Weights of a small transformer language model.
Size: 4 heads of 32 (2 for keys and values), vocabulary 4096, 3.46M parameters.
Architecture: RMSNorm before each block, rotary positions, no biases in attention or MLP, untied embeddings.
Training: a variant of Muon for these matrices, 204M tokens.
Each number is 128 + 32 x the weight over the matrix's rms, rounded and kept within 0 to 255. Layers, rows and columns count from 0. Numbers have three digits each.

# down: layer 6 MLP down (transposed), 320x128, rms 0.135, rows 14-80, columns 64-127
# gate: layer 6 MLP gate, 320x128, rms 0.365, rows 15-81, columns 64-127
# up: layer 6 MLP up, 320x128, rms 0.365, rows 15-80, columns 64-127
down14:058156166105129158170150115111209122101140121078145144125083095112137155130104167157117153083161116102112154126111152099162096092210153144130145145110173171089100186102074178097150121142097121
gate15:089125122113141083153088157137106098173121141132064121106144100147143164127131206132083116093117150147125103050107158095139130170137120065102113178145149147081140154149131139107099121111089092
up15:127136145132171131085144126132161127148152080089152173071185126157172101172167141089080200097149182123123088136122140134153185077152101158127184114130119107115121159084104146116150116062114186
down15:133072092111116231091131145089095075154119112072115086093118137123117162129152110111128169134126113101189108102173158142122119120185182197084139173204131137090147155107154183170154139167130184
gate16:162145134123089117104166212117098055117123072085161117118108164103146122110153157133109152138160197151141148150134134093128162076109116103155130123179109185141176196137127118132144097140109136
up16:169173143142110141167169074137114187072144136092126115125102098103150105139085169145216158150183154169187136146084161159114092146117163181136153189155070076120178082123142156108111111180129132
down16:101136128090111093137098109118086044100155190151158135123054205124160146153095120179114136105111151117140082057080136094066077081088131142157126094151115189151129154043085112177061126099134120
gate17:096141108157119134127167158114140107119139134081126133086175146099106137135121161127092179194139105168165097165128128089124098151127112110105144031137141117130141133162140099103108089090114125
up17:095170113127162121182126157146102152133163187143139086154124115196139131144130159142076116143124108108140121120106159110137158085118195063168159133120162065079140149186117126122108142147186138
down17:123136174098139089107116064147172160142137071174130145146160098090152102191080144126184114097154126052085123149111131209137097148170131182163075165136110189108088089106114172123136091108135172
gate18:154157124170125125104119104146107105165120156128112125145126116155120082195075136100080118159110142078081139182162122147123139117134142132154156106165120129079131177130086106173105125140145070
up18:172090135155164039125174137148082105069117118118097115155123125144094145193112160108136149148114119124103077107150147098090093121144148103119150168075054174088088094094110131107107137111120112
down18:157100164157154165152154145111113161122133148154103125181136173099145106118064190160097085116087116096132076177127110105149094123123092141146149142151083116059183155147080146110120142157126112
gate19:158099075101119117142108118104123117115100139123171197152156063139094156076135126159086088110094073195175089148127137127128178097143120120146147096117193197191151113086150138087140143123189138
up19:163090099119148165121087123155087160177125163090152122144112167133144080170198137104139140119124119059089144109112175090147115088120143155098160134146157096122088150125086162172103163165111138
down19:122058151180174130085109144182161159158139137084121125108086155146146135107116153107133120086123113114075155069126093164159083134148130139165119108199123077062139119132163087157136131152080145
gate20:149137095138111142134085114102142122150134158137149104135171142150140116162167118145100163117119130088067161152095139072111166155126128020111141140135084114145134159173086167197189202100134120
up20:148164129161093144091129144188169121134189088151095081130095054109115186115132084144139130133116136131154139110154097137145089168166137138159113126136102106135135161036144059099091111085123030
down20:124123123124117102152121115082072118146115148107206123125170144144161132110148144081083161086138071137154136161055176123119183138130098084100123141143158108100131098176082168145157089220105179
gate21:167113106178123108107102164130114153096098155117110137135119127133124123104118179161134174112137128148175043101095087101099098121101066151106171180101164177079074127117114122121143147097163082
up21:129158109178139121113061139118154141105148140130166138132129121089121136106099128096160188169084108148133135064119138050136174158089152176154202138141141161158152184014135103152108092163068123
down21:109178128061155119136142169178159127215196117125069122184127105110128146131143084119113086130174091120101073102156197200100186171135172111106175122122131066136113133172128100129193195122137150
gate22:186133158138094098097163115087047089201150131154124115153101116149121090133127082115165131168099145147180166073147180138106181116158137133133111131171121199108100091096172153126126155135115180
up22:091104088124106105139110164085160221097159171130084089097127103130188194149158138091124064145105056098164087103094110178173076190176135108115154116095120096098073167169110123145152079141163174
down22:118051100138088107136120128073134153077130049123114107075114079110091119128059123109056119119106111119134117088139101122090126119122144165139161121142148137118144162146066114141190157116079171
gate23:109148155111145094129118175221176133151152158135150055135182157128100127147142164108130161111093139133085072148102157112132188123085151107097128131182151082211131181117177172090160142122130095
up23:117124153135159099117107133181181088086086117155084106059111142128123146152086101150136138140099139083163093105162155136164101096140141102164088138075122116146125141102113101162117152153119103
down23:155150103192131162089108120126014147108122110142192125116162145136165082160150113104126105123075120130086139115191084157070190154126158131152120116138155135136151088103107135121104116126127147
gate24:116127101114147152131086156104147140130092080136097039081105141127115099097103130124129138094148109148063096113103186120088159091119123122137101114137112157144135111158147093133117152126107125
up24:161127149141103103110076170135134126172135115121133125152173124043118152151140114119088130160106129102146149111099095133163183143141110109144123117110093121124100170165177157128177176145144079
down24:147169146163113114140126118122117171144164187102135189113152103141100144146160082117084118176111137131143116118125113100172072165110151176113128152143161070105073173109154179118186129106159128
gate25:121139160109098081108091199155158106142143113133087108140172188138084109079114155104134128099174067112142171100141097164114142129121100093109177143225106111201152064107134153143129144132090150
up25:143160106119040125105187100079104111150148124126149169094131122147074119125133142131177106166149065073122127136079141090084115097124110117129188114184153110106138105079168104198125129137138168
down25:173182126178092070148072103110196141118137144153121100186175076103059147109162102160138130159205149165128174083150111157155135125127110143106125125155150109142127120088092173185117131096146171
gate26:098100171124130104039123161079097144135151112111163134102157164139099108124172122139063119143091122083183082162178139131154169055123130184165143130137116135111073106126097098119152163107138079
up26:118112089097133089124104148100136130114088114121128188086187163123133133119107132197164161113160142171109108151152089153140169141164093119113129039133140138133146137127114096158139141152163170
down26:146164139155155191098149073084160180131142141119146125140062096133096099141131105124214117161124178094148110090155119133117139148156187134114109172163160165113133164153120095144118139078110056
gate27:082178148167100168073123112096115060097167084146100162159130119108078142113103170087112145123125123133106199049141136093126107080100141091091090068193158147144117100129093159156147109112184163
up27:146144097098128123158132169197108119144085150121130173111106111159126132140162150180074108134118071161085153170160168128109088144140101167162112152072134142115150150192156067125140162113074131
down27:188115104062150108170105137145153132117092152137153162126088159104093120123175134167149086104079135104147073073184068099086120066158109129127177159184120113106093120101136127096114135076133054
gate28:201194102103140141148122169128061155107115116183077108095126084105121178165100165129100143096123203081135120086090099079151137167150068104162161069131070125129131154149088103143154129158083081
up28:134080153110110140115127099162130129191115132117156139133092129149117118112128086102150124124139079156096112175098169186131146073073149157130080143132110109097093106134164143088106204126142176
down28:085101151121113137141137187146130107078158118091103110100167151110115122094122101203120097178140083137076160119115140104107116101128097058109141160148147070126114156139139108137131028121149147
gate29:140054122051102138129132137148142192109114186162071125137077168151157158144062147158113077142173104109111117125125088134125114107140150133165119071137096128118157129177187100162134151078134146
up29:153090137141127175090116135116083139141117168135129115143089154155150129161091141126131116153136128114149107100131075093096113135176078110192134093143099158152161094164136120128135144098112106
down29:112192095061128086054099148093146193119107149164105088186099137140155138127089130139076122155152150109108113185156139101165133125121132130164086109082112133153160121117143084141134155103129107
gate30:136133121146126133169113094133116107140134081096137177107090150102172102165100116128127171119115140215127171135167097116120126075135118135075125167101101143156109118076129118162086074105083139
up30:101148172109080168150109117187148089078176121139128121110098120036156102141118195167179126134123120171121133112148132092184126108124087151083120109114120141098172104091110131120103092137120095
down30:103137129109088111137131070074115134113147116124134184148145143083142099147111152118095151141158123158164128176139121147187097122134104150110095092097179163130114103166134127155077109152092133
gate31:152127109154101151118132081086137133131146143117099118083148123084102114151189151124060122129137149110134139122065094136136094129078147179150122129137119076167123139135184149116111166121141139
up31:143159115096167101109083113204124102119121113155119082121105134155143117148139112116119119088131172119175099119124167123204110124108109100073089103072150144120130115129113093092125156108173174
down31:150060111081072156126146158063123105180094097123128125143152149080135137073123154152170140159116144052129126151184119155101075140145105126103121162159153152146135124226159127143144173155108151
gate32:161076156148114099084146186112127151126139101076097133132198098080085096072093186125135145120082082141123105126161148141148129134097086112144127085112184118141105134130168050102139157144118074
up32:101161158154129167154134136166091166099144144159169160136095125117117114147104089073142138170149096114080121116073182070103106126105183103103138127129111119129159098140053133129112111131120094
down32:129157108082087161110090147143176097086086169201158086078110152135150147135119074161105103114144134107155162192127119123145135109070122159096166099079098154100089142114147130149082063155132162
gate33:171136062159109137109151120118115065120115140111110135157128156120150135146115125114168140086160147131171132150143139090131143089161150124120141167152131128137147129074149089121076117139122114
up33:090143153092113113142146105175111114113146052157088166166206159112109091140167080101082118137141102099088122105133126110117115084094123083085156132150177114124085122102141115108169132088203139
down33:121124091136140145112139070134055102174136104115139153166141178091122134154133192179177122110140099081155113193114146121130101156122139084138162074141126131059134099104132105146149087116126185
gate34:156093111091123153153138090116103124146118158144152157138092079094160145140142110169089134120102157182112047157093152113096137101137137125147099151170106118064115136132107161161101084149099105
up34:130110154117166135122119097132151156110107158151125124127108037100134152086148073163083150174140109151132113165173134156107138119157103122179082147122147088131105151098152158095084133194128095
down34:115173140130127144128140143152072146148082142092151129120154124214171111129155101098048157120103157089101160126165151144141081148151113155096090085126113178138153102135142166092153085071174137
gate35:159122141154156164114103138106123125094195150099132130114146083106130102127181166098136133088174088087153149125125169130183106137139124125161109099120147099143117229103207104082099166133101149
up35:141141159154180121127135093146080098220129112209143176141147136092115103101116106190138134132131114132109138136136092147094205071141124202113156163133094129153123052103141166125121138185166134
down35:117137082129096146117116118105210119142141134097140101147061101121131138173103108117124124128119108115108163105117139158127069149125133064182089071137126088168130211140129089217108183114137135
gate36:111120166198109107129158111120120095056139085100130150167129144198085108063083137098115115092114119117083109169194124122119131145154064114166126072153101098085106061158131166107118148145161187
up36:108157147182102184108129115151135064141146109095123160100128162140137175118128111139142127134156114071181134167190134158113189121098050125117137108113132073100181115141111195112098094127129145
down36:110122103118104150128081096093098137169101109191161155164116083061124099146118133213117190163141151161121177113115130106118145100084108128173057150112095115053214113086110168101105103149177149
gate37:102122155160097127104124082121078137100124094094144108096114124076176131116087132126068172065082192139081097170160155112188114195130132099154146076137079199152101107118105163143093093115144112
up37:114148148167131134112209104126056149139147146111103133112113070114122144124099124104105173138077132143121068130122099081153036143119101111206195136137141121134128105123108118164098083156130079
down37:136110070104121168153141102079139072156098177107180168194117153100081100123213139092074143087131185138101117133171127129107101149094150115140124098117151163161156071164122102115034077111071138
gate38:144141153175087156093150117128105165151087137079106112181087132128110137173134124135106132093130140104102109128100087098194070153121123182120135139185115099109143145199169147113095158135094111
up38:114151167190108174093131149144123164121080113065098062156126108140191139129126155100144114152163133099108124108091063113158092142147191162077068129194147121117145123145168084126095165101114127
down38:135181099089117081116087126080178130165173155172165104172147110119108104189147147158141138111117078133122090080100121147087094135132144147137122105107124178130119133132106116160204079115138107
gate39:140160136120091179135160168145192104171134090128140147107138116143051116149109092096107138125153090114116161147122139135094114158055124088066083122117126095154161110135121123093108088177122114
up39:183156094142147156133060088134120075093141142150104149125151120156164134132129133132150193156099127152135093078138108198099065169152078157091096137169145118095095140138122124128229170111114138
down39:143159102106146118172151141152100144143122113175141109138146159058141185124157122091101097175213147122091128163086107159179163114152141105154203094102111149092172170122113121138110083063139139
gate40:113147161134136134136152143194123119140135120115137113109097106154142093156091175128103019075112102164079110192113181065124163101104111200113110167134053073110106156149146110135066211142128073
up40:089093132093115110119145124084153129096094135174093114122144086163135166117120108097074174109124120184159108053159103079109139195175083165175110112188133157220114107127139122119080104137121112
down40:068123081112147119108129090103100152166124068139161143089156108183124142075166155147158127163161079092086132196147150163112134141113083113089117191096113126054152066084146087105118166196127116
gate41:199130120106148091153071187132194152142108123113087076132142086159094132143139118108167125150140089125115139117063153101160128100178088128107095156136137151115085093072095106177165170100146136
up41:134118141146129107143165166142125157148113139110079167167091182109114114116120189124170083135128080069174093118083129102133113127071111132136136092101162169148135114086093138146167078113158094
down41:153151103136121109112119143112126117180074120154092129202068144188092117137122119119174183108084078129121085162140164103141103114159135160127086131148112096120147101117087126187073161145133083
gate42:127141129131166065160153159138133159163130132114119113106082163131143102177200106164063123101157097171075164143106135098134061135121090129087178130134175112153088143104108208114120101061112121
up42:181129119119108149140110140125110080125150123113110078176141132118129122139112161139164170125122226106142098159135138099167110154148071080155126153119128146094154039137215096204118086140119096
down42:148028102133120122092094113144080122118110058128101116159141103117124108122082138130203157118199127149166120139115135173101147132036184123112077167194124131108155124119131087169180153144107141
gate43:100122121136117131104124118146143086112157200112089179084113135117165162089162121057163125159184088128149150110119222139128142117149075133095094150119112100129138141146109119131132110135080098
up43:164119136138146098124135102053130102124200165153106192152125127112158161105174124145105151162148154179123147113112171123118166120163110144173159183092159145138060133189140137107097145146137110
down43:132107133111092130155135162128112156196055114132139092126087126144112080129059144152063126079156126103139147101133131141144095135121173124066105110144083098082128149097153161132211113133145184
gate44:148216178132085121134130159148075064098161132168103121100056070097121174100197158109134161093161110156151148128145112160146128105114118098152183100138128119176164182184091090109084122163144042
up44:091120163092105062187113124137139109144098125140196146138179130133149141131167062232145119167157183133101069142185167144075168121100144081192090154124184157158151140115126124112144162134179119
down44:095161085173091136084084168092159116117144096110157160159172143170150101068135147076149174136085065149096108069084133063096081103173170156152133130138084101128106078056100140147154086133123109
gate45:097148119154133110110112134159139175137179160156096092117113126132128197145132140125152183126082098119128107165138130131123148161122122102079137206136108136055112105164160155116031155126192144
up45:102139086122157146080133111141139130128139108201129123088112158166150106132120172170115100133059075200088150153125148129142136124074090055097141166070150132100119093203136107109110107135161109
down45:143182165153130121118140095140137104117130164077059115156116074177155077144147101137170154132175085150148100104121112122107117089106117140119121139156099150130185127080090126108096097154086084
gate46:147107120107138088167100136113108108162120139140105114183067116132079165081099151117146095090108157124153132129125088143101141137085148137069157158128112105164140163091117103151098143075122137
up46:168130160133098119065132130098100130144146189181117116150099112149092214145096138150172105070131099124133080134149094137086120163122139175106140161107179069170136131104154070117106163096077147
down46:141197133067159144124124161079112162180130155122094112165124153165090165074122195155078131089141114167169081117137095110118190092141100159089130105117104150107181181057097105104179120045127153
gate47:080172125142098110117136129108124190173200165153128123117123190110122115095150114167122151145122164137059101143137143169133193137103100079186132117145142113077086120153156106153074203127206124
up47:061097082128117157189099084075132131149131111127125148123156101144130126101098144124129099125173104130106096108109184086082136088106129100133124079079091072239155097081116124086168118135075127
down47:132193195135082098080153197126112107171069103158127071168072136105087159137165158122084152141139182123129216091124136144167126180148100137135124103183106111120105155189139072143119146107136174
gate48:139103139077107098169173191098056123179156121124170116145206077136136149175109168139136109126142153116137141139110107162106125095150172113070127178114113085125118164105111186119138165154140166
up48:091079156083067136168100222143160125116197114145148113132167126129118074149141127171174114096080098128121132150066106138108101088147153068121126202115122119011109089114125113088070185162076148
down48:038107103085134135076129111160166128082125136154110120139163051165110052137143086115149152129093109106119180125127159069146125100135096095146159171079132103061070122203102120153080116135093121
gate49:094151157191172098170106103127139134124143171164131109138106113152114154174187072101066135175158099101112102133091174147129116079112195148075123177141147078084071092121146122128140146108127165
up49:113140179184144098154142154127175139156139173171085109109169123125168107109160019155118106107149105120138129125086130116122083150124167102049091148143123147088085117155144172096159140097141126
down49:073152128098126130110163143171127134087089122157098114079102151095161154122169111153135140108097198152132117120148101133125096106199173127097082084131105134121129119133103175127121124144151149
gate50:135168114133105135123085191196138077113118107126126175089124144079091113164096119169075169092089169120116125157159061111143117127177163071127127117186109145049096152153094149139122150111095120
up50:152109079063192109132163122109099153162151161118162085124137132167154132108156127156119110130081087126115118117096221146093126074040110107071127150117138122187124131098179123118125103142128139
down50:157072097152139165138180133157121133135129092121102120113141135131168155084133108090152128131127102080097151147169132123125102167130113119116132144067138153149070130126115101129144101168137154
gate51:081154128149054130115130124179120080097213117179157153136190140011125122123127125096087142108086127109149148116108165147042106144123144152136143047130109101149115112180108151099127078075104105
up51:129085124110084109111147057158168101123121081090106140129129124111124172125137122213185149173151143146067079065121140133145095183136190147069116130146143110119083151078145124195093150177182114
down51:124160103130181130134137143111177096127100194124147129090113113136174198134069109089116085165083097057170134092134139073091111113139118112099159103108137184141148137146141201145145147111092195
gate52:100081119133122092101160119072154116102143144122177172077143164076138155098138111159145125164165128158107162096173139136083119109121094121086167163108159154097106160124098091149154232186109132
up52:125183126104199167151088096214158135114150088138131117154185103112090182146108186089154119180056160137126118163068144121172114188145157144122165089104137139192078131153178138127109152135144133
down52:148166208124136183122063111164164124154183117185101118122151129112128138144072155092167122120119143162106106049095166098141150182141136096113167128122093114107117094147162131181129151068175181
gate53:122158162077109118103126181083219137118118127139128184008098200092135107141078067139118112173124147112120137124188094091157169090122199075124088144095107173154059189161098094148173168115094086
up53:117117102175167172153147099174037116149093174057137081207109051118153162104124190128125115078101117165162160109072156168069107116068038209130162152156166048086166097081153113099114116156146141
down53:136000142122131124141130123142078130146089142117113144149135120125152144146134131161111117119138141127139122127145124133142127161122115139132155139148153126101146150102128116138099128143115125
gate54:130156138119136160143075129117152168140203104129182037090141102092175098129151099160076031107117151068147090110087110152135124140096102117040153144152143101078141153117163157104081113105111135
up54:136159116160123168119109146104087087139135088076144141179101150171165136112073151121149177160122129141081131051145128140166137113175090153188132097102123091159149137146116157136081134155100117
down54:120158115122157118183111127124133106122100168166151138122093085090085123145164089127132107121171138097174101111111099121103196152101158181077153179148177132110102087098159142124215119098138153
gate55:134169094134135159148103122124177093118108134141077174075135119134073090152146118154171135129139113126144154134101176133090128106155089097136116118122166148112102145090123142183161117145147112
up55:123116044121120157137117085078095160101169127131113094127134179142159102113116156124130076124113115126165156101183125110166173135119154207077128134087129080141132131142149110063158112080155108
down55:107138089191140140107182128136147092100121093085186193117094147099159173135151136121156132114137142142105099225087150082156119141192131068123169141107143135106094139150096109162109131146097159
gate56:115123143112188170119139230115099195105182189155126121135125215098109110099106058159123171107128134127107143161158076116148143117132103134120110121092119165080080113055115102162244096103136079
up56:135180179098118108196107175136191107161093133121125138146152141173114133162108095116100101049164172106156116089146126174095146096148112117171177129180113102107098088093113155129129133073155157
down56:169178122165066065184151083165165094201051113154087125114158105142128135166136211147117137149117100158151076114174140148149145110148094111047136133139122176125168130156134177094148122161123166
gate57:124058109103145173093116168173158150082152140130173188147138094131193094124104143108095141157134103161086087071108087124139125117137194132109107120143178084125137140090144124050095092128123095
up57:142143177153089091091120115135090089148075146088144169148166112127119112111112093142084129096095120143144125136154178150148072111185073179139116162141100162199135070205133126120113166097146101
down57:121021130153136156173107117112165172109160123121148146143080120119139126167126189140086161084090087116096092081174078135157113074117147105126053148117132098156169160115125127088158122115129126
gate58:104122191173083074112097153119133149091067202130176133114094123095157141094140179112168141092148113107123109093112112150099129123121179116190099120113184131148084159169112144108152135133118125
up58:137164099162087076140117125160141087113057165139114136145177116105157081165107111102171127152137082144070099112105098157055097071095107197169130120139117123172117076150128084099056119113127122
down58:176169156126115225133059124119140150087177076089098106110182161198172097201162129118066186106096147140149163119146106132141186145120104096143147082105146100083166129110100089133122125068160067
gate59:115118111076107135117126112118083155141170123135108137111137166163102148127147155139159182089118153140111096099132135097171107181177151081149064124160160164157123120095134143099115131114114206
up59:116132141108164128116142155143122143179140141098114129109112151154152200078047155110120096128136110159132141106141173071155136186202111128141062177119097154114154133112103160148093168111121092
down59:158188084112101101136170074172104147183146120158105140102142128176115113125164138161099101137147187148081147067076175082128161179140119096097066173150099149166145179097115121125130056086135134
gate60:163094083085117129137109123145109131164136163098103099117168095166122196136115116133167108110130106092111168129152161116114128174123097133102076131133157129102104172154118210116143119156121154
up60:113135104162210124147156164182149133126153167086073117117215107114175141142110113121129131056129127110127111189148110116189125112159106166123109191104125134137145140122147198151141116190097072
down60:081218163108112125162137110098107177177148108156125124084134087147122131155123106123091143106148188136175108171102120160075146130057120211143172127127134129117104122158107162113127081116158194
gate61:117101119130147161068133140088086117115146142130080126110035138172126175129092117122134148103131184101147134181104111160144110118135121102090121192175105178128152168129093160188141137137130134
up61:120145095090202163112130090108080134140140094165166183168111197099138152113141102175152148171124148182146118098126131107150152130143170186114124158152118082105142117129097098092136118172087161
down61:121255128031044138112066103142113072076180122148171154158093163140140120172139128169114135155165128123157096127096128093109096131083103144122131133096132119081126152105142151169205127145180147
gate62:150114095133067124134132159133143117113147114106108140145137165146131040142131175160075094111200082104172076127125141146104142167153164130097242066141173084154119140129093142118107097123175083
up62:138129125138100103097179122097126129115162137109093165123081149135104178165133156108131182151101112078087132113128096080179113142058054098184087142090078135196104081101130111149078052123139131
down62:098055116137180135139120178166182118143168156126088122134142126132104136119129126171141088078140182114137138163096169124102152081186181088080150069160106093131121120105100152155129138176139109
gate63:106096120152093140101107100095145165100140086116111086062157149057125132139139112144097201129163108102116136101111139162116155118145070094133099149138137066190127130092126176153078159177189090
up63:089144141129123180074088129095145140073169094118096161099117119113149084096139163131133091160180120120105099142117132105109095130125095135160111167098125114120122111137144155115105189136133091
down63:140143157198117095123126124085108116139119137087152151168079114145150133133161111156143163092102119140105121139131145153164146077079176127140100068124169116141107155146095118118085168096100114
gate64:142120194089190098157136095143147143158144153109156160153100128112115094114133132162125129133098133068095145123143104092127088212136158150111102167135126137162114161084194158111107144126128101
up64:135113200135138158125185121173144100202041135124118192137101154165134101089189126108152142140131125118150149133136113139124115095196151122086122112122092156167108140113165105156164128216134100
down64:171152149140130142159118136115125153121105188121174065151129151076141123141113104108144086206153143148123095175096133077138172148135147150143153115102093108127128145185144083171065122105164143
gate65:164132144130137141135165166170160099139097092173110160086112165123128094147205129175118136094172151161076177149127083144121156099148126130158141196074119104179151093085070169127162080130154055
up65:116098112160130155200140142053146157196115161078211178149113162150137143125106084128136144151093073070120186200064071133138162106169136100159170109131097112112146091181140132175092178087083111
down65:195109144022148080092131163143084139118126115160083168144078159144171135155133091139131207101122141144139182098110124171063064149108166150182126148100098162211108111119072175096107115134112090
gate66:163176159195125145091153136088107078140163119098085194064151143126145161120081154127088127092175165151108142154121055119106041107089040162079138086089091089116146119146149132143138095196168150
up66:148124115167138178081125111099090140170115083103134175106116116088143173083065126135055143056141212116131109118193122106086094099120149131122092112096123130117205100125128130086186083151145111
down66:118151140138083122113167157148084107157142108126134141148145141142172129107098126076094135109182148148108090131114089126111075128106074107089083065117112127162183121116150160191165169145117170
gate67:144121140126153113134179148103104099100150111131087143135152140163098116117145093145070094125148081111133100126145140117155129097180170114117142110150118192140113090131127134133147112137173210
up67:110132186149159100146061152164154170113187173121082149145133122151136147137108113130118182086106148106136163139104079157122121148143072087179112130165083120183150164156142167142143142125131064
down67:102120154144103123229111137194120147151194137165142141102120093119129139149118139102131111065124103075157121071145139151153165148096116113173136149172145124127108155123159175124108136118108096
gate68:154114127141173126073094090159056121080145130172142059102107074116148089086154133047143111166119141139141158150096221144138139132139104130130191090113119140177118122155149135049150157107185142
up68:086078131147132054120152111111082173175080159062170111103174156170126142125101136116187031088094180098088170133117086148119167101090101134170099128131114130051120137125166120126133127155135071
down68:072156181151155163098087146130188120082127138084063200161142117134069101139158129125144122127154154161177138131168168113158104141095063094148146096159178178187169098161174144107105146124091089
gate69:136174142103141117149124101147120158108131111103123138129103144154135090137139123175122056136214104143031187126152124169136109148098086091118198131104111109135126119104093088116109115068182126
up69:179146089104086122174122099097150106102106111165044117144155102117172072161125065136145108152186099131142173169170153152117120142149149118097167131117162062146118100111079154105117090099137087
down69:141091141216123145105116104145107079150136089083129170169137139204120138129126147119141155090121096115096058120135127154155164127165159125176045099150101153103106130104141104086094147137116142
gate70:191149156090159128175172141142164119094118157112144097149109146146126116179143128188144135123135179109105125123106188072154145107145113096203187161154113160157112189184132157118101096133160145
up70:133077112089158106154182138077135124192165165158122106102151159134103198146148123129110137162198128152141111148112174077096130129111125155154187168095148064140172180172157170152084097108089135
down70:052174067161119057096129069065096106101143112112173164110132153135114182109141114135117131102105163120094093145193136164166127129172146149125128123127121125104176164145074109125126146139139130
gate71:157109110182183140094114135143189108125092091112147146075136126094115149088135149165136147129104073203104109150107143112125127150117113146126098088105109133185136117066102062171082145120107105
up71:122115145108137112140200133093138154103172157125089067107084135116135087104107130142089118101122117143088159106173090126132123110098161163097147083142141124166140105096157142150157129121065141
down71:117110130132142138163074089106112132175122039094101154114150147152138159166180158171142126113104157163172126144156135091164144159201182102223142147094160157154136125118117102177135105104137096
gate72:091155098142164160151090126092094143160113185096210123034102144118185094121108059111113110158146183190117129191142161112107165147125138144090074143132145117157118130097171143175077118120111108
up72:110119105101069119127109088114108096117135106098139118095134173101128188123152134129094096126098154174114073158168139164104178202102200154118093133129151152170129105133149179117073095125178149
down72:134144125116119110114146142110125143126090166124117094199150117133154073102125159121149105032164114126130137090129136110116121114158113134171113136122094132141175139118126143126129167127178117
gate73:094130123102136115129140135144153125098153099088199131165196157100088104152130095178092140115157087079111144190158127115114110165184094077026124118145135102127170114086198081092191139125104112
up73:119098150124148042083119171169088121074088110136137123109108172163135123168144059190169145154117107122083078121138110125132099165134186067139164156128156169073110149115089122117078101113130159
down73:156159134095121078107134130126096132136118140130124149164122204113094142157027122190173134068152099112180149147141199156144108180126121052136156173133096124129136128147141123093105095111115171
gate74:137123072121113121110162128120107137159174157151115132143144158158079118136117069144116133169103097120104081090087088097098190147124097074169117113078109167133170134095179092121149153147158143
up74:192150084104148128151200130164138120141123145185097144164122174120137111157145065158159123151091093114155132099101103102117150162153168078097161098098200187145103153132123113162099137138156124
down74:106134135129072113177121123100099150101062093136192138116148159119081119108134179114098120101112158097116111127134134159125112129151049193115151091138056101099148101099162166090165141122103115
gate75:118083125163149128115131157145121105126092148136107100142093162170097108136095164150127127144076168134132088149138140104220142144116133043136129132183114166160152116132142121143181106120160115
up75:133094182150126077176158131079094149109088134125086160163063116082089140114090144136161103121120164124155148093104149079098146132077182109123155062163076153140162134088088079154100151119140108
down75:163236107118151138152129100069149117166093151118176163104128163168136099148086126127137160136132144090169149180128105075171102145099092083134190162152113127142114103094153110155065126086112144
gate76:191118086124186162145142124158101168123144079099169117157158148152136030104148088179123175179125121172130129166070155098129102149131115144149115108160140117111099157072171163113102117093135163
up76:138167118146163148104116079095130120144184173151163147130144124085061171152106125115131120178111132133118113128148180128154151106129124110145119152139112180140169134150131137125070158162115074
down76:159165117099042113119100106106131085155158136132119121130089108129131156113122171103108098086168106102159076113174099174170117148145098112138170081110160140105117107149122129139131167193108167
gate77:137129112115098134098158113097108175114145117160082175049124105080087191144090176071136139067158103103133171187077162120123208084082114163129119119106118136107139183167115108168128110100157115
up77:111170165110146101131183121108074163076062135150123086104170106130152158137124158085095107128096194111170127100116080171084104048090133154122138136121090105137174123147113189069165133147166112
down77:134122134157141161171058143110085166114121108170103154135099189117142122141112103078081168138148120174189105186162140106138137101109102212107164139146115112148154128153153108182165111146106147
gate78:110148089070111177113151162057120198139142157119142119109115069127100104122100121132087131164118096065154102110126163109142128139198132132140120148140070168109078107100073174153126143147127127
up78:114143159180130080130132110143172090119105162060178122136124127170105124117153145180121147117130180137136134100152144091105120134118162146137129169105100161177134075091157109159141100092131157
down78:171110164067153155128112139060128159129170159125158133103183090165086096153138153177163117137107133130115152137118158114100180148099154152171138152123059136144126127136112142125129170131204148
gate79:103168089162108091178159172143170125125119146125080121119104090170128105134094139117166154079158128105125088105148112182173115159088133094115116136152175157113116125103112141167081146141181141
up79:183139124152215114078167111141094122099105148166116132101101166112111123174180143129114128164069152139101148195167123094179075130174115144183146178053091104085186133079140123114156098108113120
down79:053151136148115136111155167092106115181183115115156170157114155170145173152146099150071158168162077165147145109144113128107157099092177166096167116144048175131078177133090155156095144118151138
gate80:082160152154166112182089155125167093079077101122127145145183113108134115107111167131112059137150099072155139131095148160135118121131149158101101098179090117154064138120074172122136069121140138
up80:097155178154135108128127050203194135071183120174109059108154087092132135130168163188099165193140103121120150080109147209102115110108166089119077095101158118129129154084158179095116127128177165
down80:138119110190155117146128109156029063149132134150091141154105141174122021147184163123123071107194120064130138117104101125104138120125133131112072103193069117148119099102138177082093141135148114
gate81:147161108125138126173109116127153086160168089126136079143178159100134131097149154159099120178104101141187110128099102115122160145106157105086141123127130082088128139149143121177127081112079127